config.toml
n_layer = 15
d_model = 192
n_head = 6
n_kv_head = 6
head_dim = 32
d_mlp = 768
vocab_size = 2979
activation = "squared_relu"
norm = "rmsnorm"
norm_place = "pre"
norm_eps = 1e-05
positions = "rope"
rope_base = 10000.0
rope_fraction = 0.25
qk_norm = true
attn_scale = 0.204
bias = "none"
tie_embeddings = false
parallel_block = false
extras = ["capped logits"]
init = "trunc"
init_std_qkv = 0.0264
init_std_o = 0.0
init_std_up = 0.0264
init_std_down = 0.0
optimizer = "muon"
lr = 0.00893
lr_mult_o = 2.0
beta1 = 0.93
lr_head = 0.00566
grad_clip = 1.0
warmup_steps = 0
schedule = "wsd"
decay_fraction = 0.693
decay_shape = "linear"
final_lr_fraction = 0.0
batch_tokens = [16384, 32768, 49152]
seq_len = 1024
doc_mask = true
train_tokens = 135200000
steps = 4297
dataset = "wikipedia_en"
Each number is 128 + 32 x the weight over the matrix's rms, rounded and kept within 0 to 255. Layers, rows and columns count from 0. Numbers have three digits each.

# layer 3 attention value, 192x192, rms 0.1, rows 37-70, columns 48-95
071063107165173163152085158101148101143128119143109113106100128126171099159122086108103129064113121113155140100149139170109138148057120148131107
135066091087132162120129172093133178123136129147212106106093182085144139125115113143126176104113124129132067104127153084129140086115155093130108
106158109094175146075143151114185114110173146085133125139132123063081184120122177150129163069067178130173126110097100156140099104124127169144167
118138141144136150146164186117137135183123093126187119113103131137153065104095130175146161087121112126139098144089151139118178170123061162082126
154134137151099140053134106166111139141164184138102118137148111161097116090113130090105137115070100092059111167168094130165038124097116137133159
164095123141066137081148120154129166111151146134121075154139082148116123118124143093166134097119161120085124092084092081179164120141135173103151
124141115163139127136178173147136090117158104134148126141125122105147086130154134122151125114155104120089063097060119141102118099111111099083055
149152146118143112071123155040122073110100072118139146184127127087165070133168121142156118089078121133152131176148133141141154107164129125177157
157077138138118086147161144127086103148169122132127082123095064122161149081128152150103165116122140157132095099190159142059124118138128136104085
137157123139110095115145163157132092153080114155110119158137110144094184145106203117135114158133157086109171129132124091186076112099114124157163
155199101105136157110108115092128079125111174181156138135152137080091088153129146136122104158091076089019155063132083108130131143135151159154108
075153150155139143066103124191174156123100099077106137154129119106158187105117123134148147119104103144059107135162096119116118154180135098138106
123072118137161139138136153156130109111160094131098115084151172123122145111142151119130136130099132114107101125120086135135150134138166124099193
170071131113096148124098120083132073134131134101141116173144102074159115090194115126198139114111141154128124090146130149142138099103222153104100
118131098139149148079132137090065119134131119099139103121133134158107103114121144130182077186138149120120137095115117098169143097113130131121107
113142123143093150118127156091116174122136133099154151129193179146128131141113113134107065102083130169143137192117117130143152200143116163145166
132164099155159104127107146111078128065089134124140182132117065117133087131156179199109131115116152098115119091135117128173137106062124130080157
110109151144152165104117149111128131150136144121128165115124145141134144106173133106125135156102115122115094126122103173118099085157139095119124
162149105119129144144116162094167165131141093138095126075099077116132089155146125129107150131102148098141104084134147129133171147164074106127173
158152103123155094156123190197103119118104071161099162129188164120098083119175138184141138132182146105107151163119126121172121138215112137125134
087112087097106119105158136165163167129142105140131077125132175139143144054152122086087145113078126145140119157178134097103112091128154133137124
109146143135124103095122129120147114111151213128147180156148130145091188183149152131094183101091151171098141121153115128080095112106125112123079
137076117149154178178147116141200130156153136118124077121150211144130103142147100128145126143152177093107119079092064136114166122160143116107212
113154123123097153124151090094158082098062152107113183106144091124113167057181189141091116058110171124161144163093115155115107195099156089168128
178111108164117089145111120143129108093157137067181114128106131156155110125070088113090113113156069200177133127098169157129183104159149099083145
178114151199147118144165084104079140109111147121178135074155093160122076124132137072157108124118096095135068121099152082109115085161100106113179
087110094156099088168153131102118109140105142108136165176107111131126153115129137134096115141122127095112125095077131149073096113186099149109140
161153119157144158182104118149139160172132065085135159088133134083132091104141100155116155144159148129155116157103095101166129133157132160131099
123146105153129126130075135121150133119133133112124115136117122139106119085192131098118151130109110094170084151100084106146093132142131114123148
172141178096113149121152095123108132166118079132175143122115148132152130143088143113156138141092082130147134176129129123110098157123132168134106
157172069093143138140096097147149153087093140105113101094130127099115122129080136174124106183109140057130115116132074156100121134120137108118119
135125127139180119120104127082105133151133123128144104097115126088116084076153131133129129128163148077169105137118125161114129109108134159104101
124132122122123134081125076082092138144114164130159109122179173118156128145149137112177131181099097121184150118133138141140125145178178107111191
109130115150120121122140190116117109152096154100110142073096090162184112137108142105103133150129100134096155108135151138122161093139081164107114
# layer 3 attention output (transposed), 192x192, rms 0.178, rows 37-70, columns 48-95
179162137081100143091184093177055088155128192102126117181116126134143164171111200153100137126061136132093102125131129080084105144133143097168119
116153136209082132154076082148109076123089144138117130117202166090096156090137114119134093114122138141102159142126137175129175189110096169159128
152081117146128126152137115128078175139093118127078136119136132151134123147162098121156115166165117158084118159126119094142148193148112123128096
176133140125099116167168124116157100105078202162064126121138138120140143138095093091094148055142144094140111118135122127117120038141162169170092
108175126147115089139132145095120117120083077135079160130128137064117107156178077125140119112132164166152153107074135172120189105121136103044122
084146155161133184151127120096147165060120180161179091046130177131139148153135071139130127161163142106133146180183168178134152111098122125109109
127112132094132147126097088174121137164086155178138158092132166171108122091114143159118169159116135130167146123187123112153118121141134137193141
111041159177135166146140140195082136127171183126151130104108128194136154120133142110146122103131120104105071111164120166105131088137088132146092
085114156183148141091123127121172126075149095139087084119107122147125117129104117066188118134089135108172096114153125126149163101172118101144139
130113138155140163112125106115165116088153156148125107077103142138123089127248090102151085125121091121171162118174155135159145129110161134080135
157119092133114113103146151122104124101135102117145121135122128214130116074135147137072147118150185099132107136122146142123146145144102093118173
117135153095122131167155121080107124128174162164203153113104169102131139146169140145165100090137134106094093146129118136093103146088168159167096
126117151176118131098131127080120167156078110103157112088110041159111135162153092054154126139089120123178129133176092088155161106124084087148121
083154140109179125113118154153135181107141085138091097126097085137143128184157179095103104133098092113113156099156131106099101126103090130141109
118100166113092106098122118120153135088179118116104074144106130078119138141134150153093157090121121175133114169132191115097178175112158131123077
198109129115134128093125086149134126097115155109097102125116110143129139159138176126075154123164122093125070149168102067078127123107159118068095
127127102136100139059101141106157114124122115111196137112097200139128214084094106086130140085122143146136164088145136103106191146127126063157087
147162176118144136187137103099076167140110067065144126125087109132120125138071065130159091117108117131161118096130128135126095153147111126103127
129100173106170107125142100122141112135125155156153150155105160143170144118077113147147112114178071167145165150120122165136124137091122148127076
106139133117032171136127106102130171126140154114113131122098086154077173114163101119081148142121157097149116103089050152205116092124116114116113
128147144132130118110151100124114115146121143171140187139168125110093122119081113140116136086144164091102089156084117108148114184174109120093128
099086118121131163125119136167063167123130091108132114115107139135121104086114114150157075144092097115140141135103194142096130073109112150145145
144147183161109107125144123108100179108114133159143133134114087103107147154139196154122118167095097156118112184107096095135093135046087172101087
111070123178151108154138104111085167155139121136206095118131104036180098173095089181121158116151085138134194181099166109139135107147201144071145
035146075061182109120137103135139163167107140136110161196138137090098136122120135129139143168147126078136113103179056141121138126135149138151103
123088132134157185136176205129149104129131093079115137155111140190093127095097171149112178164120100166142145172124142185123113137078144101111131
153148137180186095077108164162172131070168086110142094136140106149131091131106122073157097159172076150181113160133127108121149169090106130131116
109104133133129135125179147130099099110147182132124085121106101127105183156133155145143117143121111115097120133125151144084128111090136100125105
171106156144103120096163118139126119131131136131139124090151135129136101143106133139124118109126139079102154138075177132092183104142124172114149
081141124152152108111124150111134106096132160144135130116087087120106161129164117141178111138133149129119103120142116110126114129127136082139121
084132158118097157123188139081132109159122130084088113127106143134109133126126088127155113115159119139118145115147154151133149135147175134123139
151163164113097168108130168158130113159118180127160163118124117121105133161110129134111109128114128133065152105165115166108140127136112097123112
120145176115112109176105139142176103121124128139130123116077092138109148151148153125133067075143151116116117126123086116097121132114089155124149
156136136095112120162110124158144145115153104183131170157171154103101123121154136150087137172110112117181126137100128137134103163113117084126112
# layer 3 attention query, 192x192, rms 0.108, rows 64-95, columns 48-95
062187132158157111148110070165103132125112073141112104178184185087149099188154144102165133102087157119104127119119120134118142122097155135141108
163191122175126111095181098096062100167134164189106093155133187172099082140022162201115167105110159187161188158119090150187201113142105119163107
100122150150126169124095154111172123149098161098116121084121070107144160103160149093099064132143177129087126126149152159150148110198144109144092
152175124083142086185088059153134078118113107151086143133191089163161149145106090125090174161134121097210150118099140160113177065149119169099162
122195132165128109166134129142148174130110098143132130113136152137151176144069131148132163154093144129145125121133114164044093100145091146062103
174153112133174140103122136152116133178131079086216095115139197152186102128099100108119110106112110137148138142131212113141141153111125139138148
187099167158064083087163166111053135110150101146182096142152195135121201141082073149135187091162117118148113159176162081103132128100127126084121
174081096109111099110150123093137097077158135179124136120155142114071134146127136192131103191064143116126166147056134113080145139122071053206069
118192129125104173161114112138136151084210151162107078165063156137109106130112139111202134101113140129142163110154100117151093097175162121105121
130134072136116162152168130089068145151176068161113087127155139092162183075109118125182097142073143107091055105098101192095133123139090127202105
071134112086117126132080132103165165146158142096117114060111096074136118115146117142148134154160188113084101182096076142139159034122135121074109
087156171146134096063139087155165075134151080171167136080139169149137158118153147083137129136143108131141174160149092121050188182120091131147127
096095143094103135119131081100054118116141117190139134085109131144092191133132107133126150139145103170079149174150107116079163109137171095187094
112130046112092148119118095136133098154145094129129128150159163167160132098132110153061141132137140061150095252097121130116138092104142094180134
039144201141137099150097125146147069054114085190190123132134082136165171153172183184119110139119151161102129123107117098086119204094176120118155
149156128154096184066149169109154123142115135152125135172092128098107149029102092074169136183143136148155169122117072044136091146101137127189142
118103169125103090079077158147124137145075213164071143105113089102194148139083109163075106200149173116148204164151177146141139102124155068169118
159125099113126159161148107119152104124126136131147154127093081175077092151151098089174207176179122120137102137127093160124128110123084183123132
139101099135094099130086103123146139118092143144141191151092134076121122156131145161113103152113176152150197060104140163076120131095127118081155
210075132089106093083153117112049112127151179145137178161124142107147162164040128134112052128096140120132135113126129145134048118211151192166086
158129122087068136121137062147099150228177159124119111153106140083128153186080175143119075104162100092125165104079125109152143113068106130181110
093107113255171164151157125144116111084136077155155083141103071125104134152086161081056130208080128134111124127177065166153120079193172147146140
174079184156142119128106043119097075166169166107135094119103104179115199122140096123117162109074122041161132171119137143130115121164099072153094
062135200165111167150160115144130123227066100111072166166110159142149205137105149164105098181137133150110167111175185151122151159096093123137106
190159118140117129091129139094170121180142093124140141136118157114167164108115089118152125115136197145110116157119184132139139163153170068141057
165048151111176100099131109134118151072158118117135140149120156165100113138113108123169086154085162109115054098088144154074123200114164172133131
135148110157208166098142095099069132180102087143114149165054050144100151152154152172120157084146194140086131085079186132173124116158159062139065
179100147162122095077169111175166101116146108098123149139117173124100130178059139095187034086158159182157116186084120104066108121088133103120190
182163154174117088149061120078171067166154157094102128105113160155127156059152103148113206152087129143160177048142164117081123128114173149104102
146100175087126134156095122143176120105194055228187152107171129081172134153094096127091114111100133125126096125144146129172095157126114167152179
175096106128148148100097111136135136124162081125130122131073183120095100086185137100106075124077127214139124088098105054172082011122149138115153
137134144123152169116082102105187130094123083092135097149147118111154130108164151145163157167156148101048169183098072152198151155155114146073121
# layer 3 attention key, 192x192, rms 0.103, rows 64-95, columns 48-95
145139103153176131118117123132164145150120188150166133109157130130146124064129161114105067161137164149159117100112083154094177098138065097092137
137133140116186130112111080142144163101079101134165121090089081153076133150118084119166142145134080111171156108086164170103075113094081172162162
139155150156113153131131096073154148129061113155161177121142171101186116143130115120129144118121157149170182133135123149122170105147108165113114
119119138191148146166091163143103146180120118100115088139146173155131185137159144095161160102126126142135162179121180137115057104082084162226160
101112161118123144046124166099116117122095107129127110157120125132116112137160139164121142124171080166142120098110195110128147104101157166170160
139141125103171115143103106167100097125084108150069102119086109158113150163125098213114118178115164070144175113134120148153143138121111147172099
182128116097141095092177124153070166154102121159168111104134111175030089137102156169160153134090133154150194062051127154053078044026094141097138
186127106087102134162151096083110140166123153119127169133113174138119137108150151148160131157155090093120126152159142116152118171104094156096089
092134154084166112109145172122138074102141183107149173167104080145067104084081110187084118172154138151099131144154115091140176159070127135105074
161116131110153110154126098055083133143113103106221129155089124121159129104181179126131191060110086122174157118104143073133088111122118138114101
116121174152108124106105184114109113134162141148158154102150191111119152127144123118136123071150118071179142170174241118140115121132085124112077
118135116163145145193140111092062148134102108077102048131095153084159139139137112111111140161097116152142131128122120125123100132116168118159146
154134145161120101090119131108151059127153169136110160116104094122138139094173104145137120109093164111175140130184132122176093130167083099095080
105127111096208120115135090108057125126052141110206120129184084092139146115119163164158139148111129109183111118107148127103131117168139122079123
185144132097093159140133137094109090174179161072035113162090144164099139121090114149145147089100102160172114195097171153148115073157101150158072
147106154149129095101158117166166129103155163118120212063172073135139177130121131187115084144193184128127142078118127139112144096188153164133086
143154127110162133189113058123144163139137130155129165080058116154179147108133156182197109106097162091141133171146114079173142143163095125092122
075111086080098141154172106105107146101198148152102174178118153068110131119131086193116093124139118061179200116141134111156109112127144118149170
112080036115176163126134124192126108114101129135128153047145149096083196144166127116124132084147115206079121150106061088122126092126112138114123
022190085166131127097090106107146098116137104151119150131111105085116163098196132110159165146071179174208118127090197140162146114083153149050167
088130096110144131086092148170139092082105161142093064160185157149137172097150127096119123133188144065165101163125058137108131132158136176091139
139140170109118090143083108105145143060167105100130102084213152111138114166106095191132158095118151128183140226068209150166198145097088113133077
101142116123110106142134132071151096158126088118165151082145123077157158088149121203175153107102176110151102079196170143138104142078091134159143
164140139048124198155109117085143142106131125094153052074129156097150125205127108128050090096158124113187078131033072160124156137171099112086164
093144124182132139043135090072108113127132100200151145080105086137068159132181155073128075120093141077119112097155141151153130091155154160151092
117119133113100140108134108103107144189086158183141121120137179124134127078133152135090096101099137146107113092166101104129149135137138113100120
126167163086070139114115093162126164157083202111133158186122030110151069120124104138113074170176125147038176111112079153116149145149110042172115
030147132119176140091165157098073100108173140173098124043137166128136106129187094151088086105081107193133170069146089102171163073084152167127138
190136153151117135144130123117145182139110140153075169098029150116137115169088129118158084153116093107098108178096144080101146158169062064156094
105138095117142138115140153144155144085107067172073167092159154150066089098152101136147110160096100090131076120080128066147146086124141202123112
081090125090118174072167075164053116186122142131107122130114093104081141097153182159069138089111150180155077119122108091104190131127095134175131
196130132163117073144147143108113155177118133079155128110184130125124062133204090104155168128126139069164129185103159137137151128095108092172106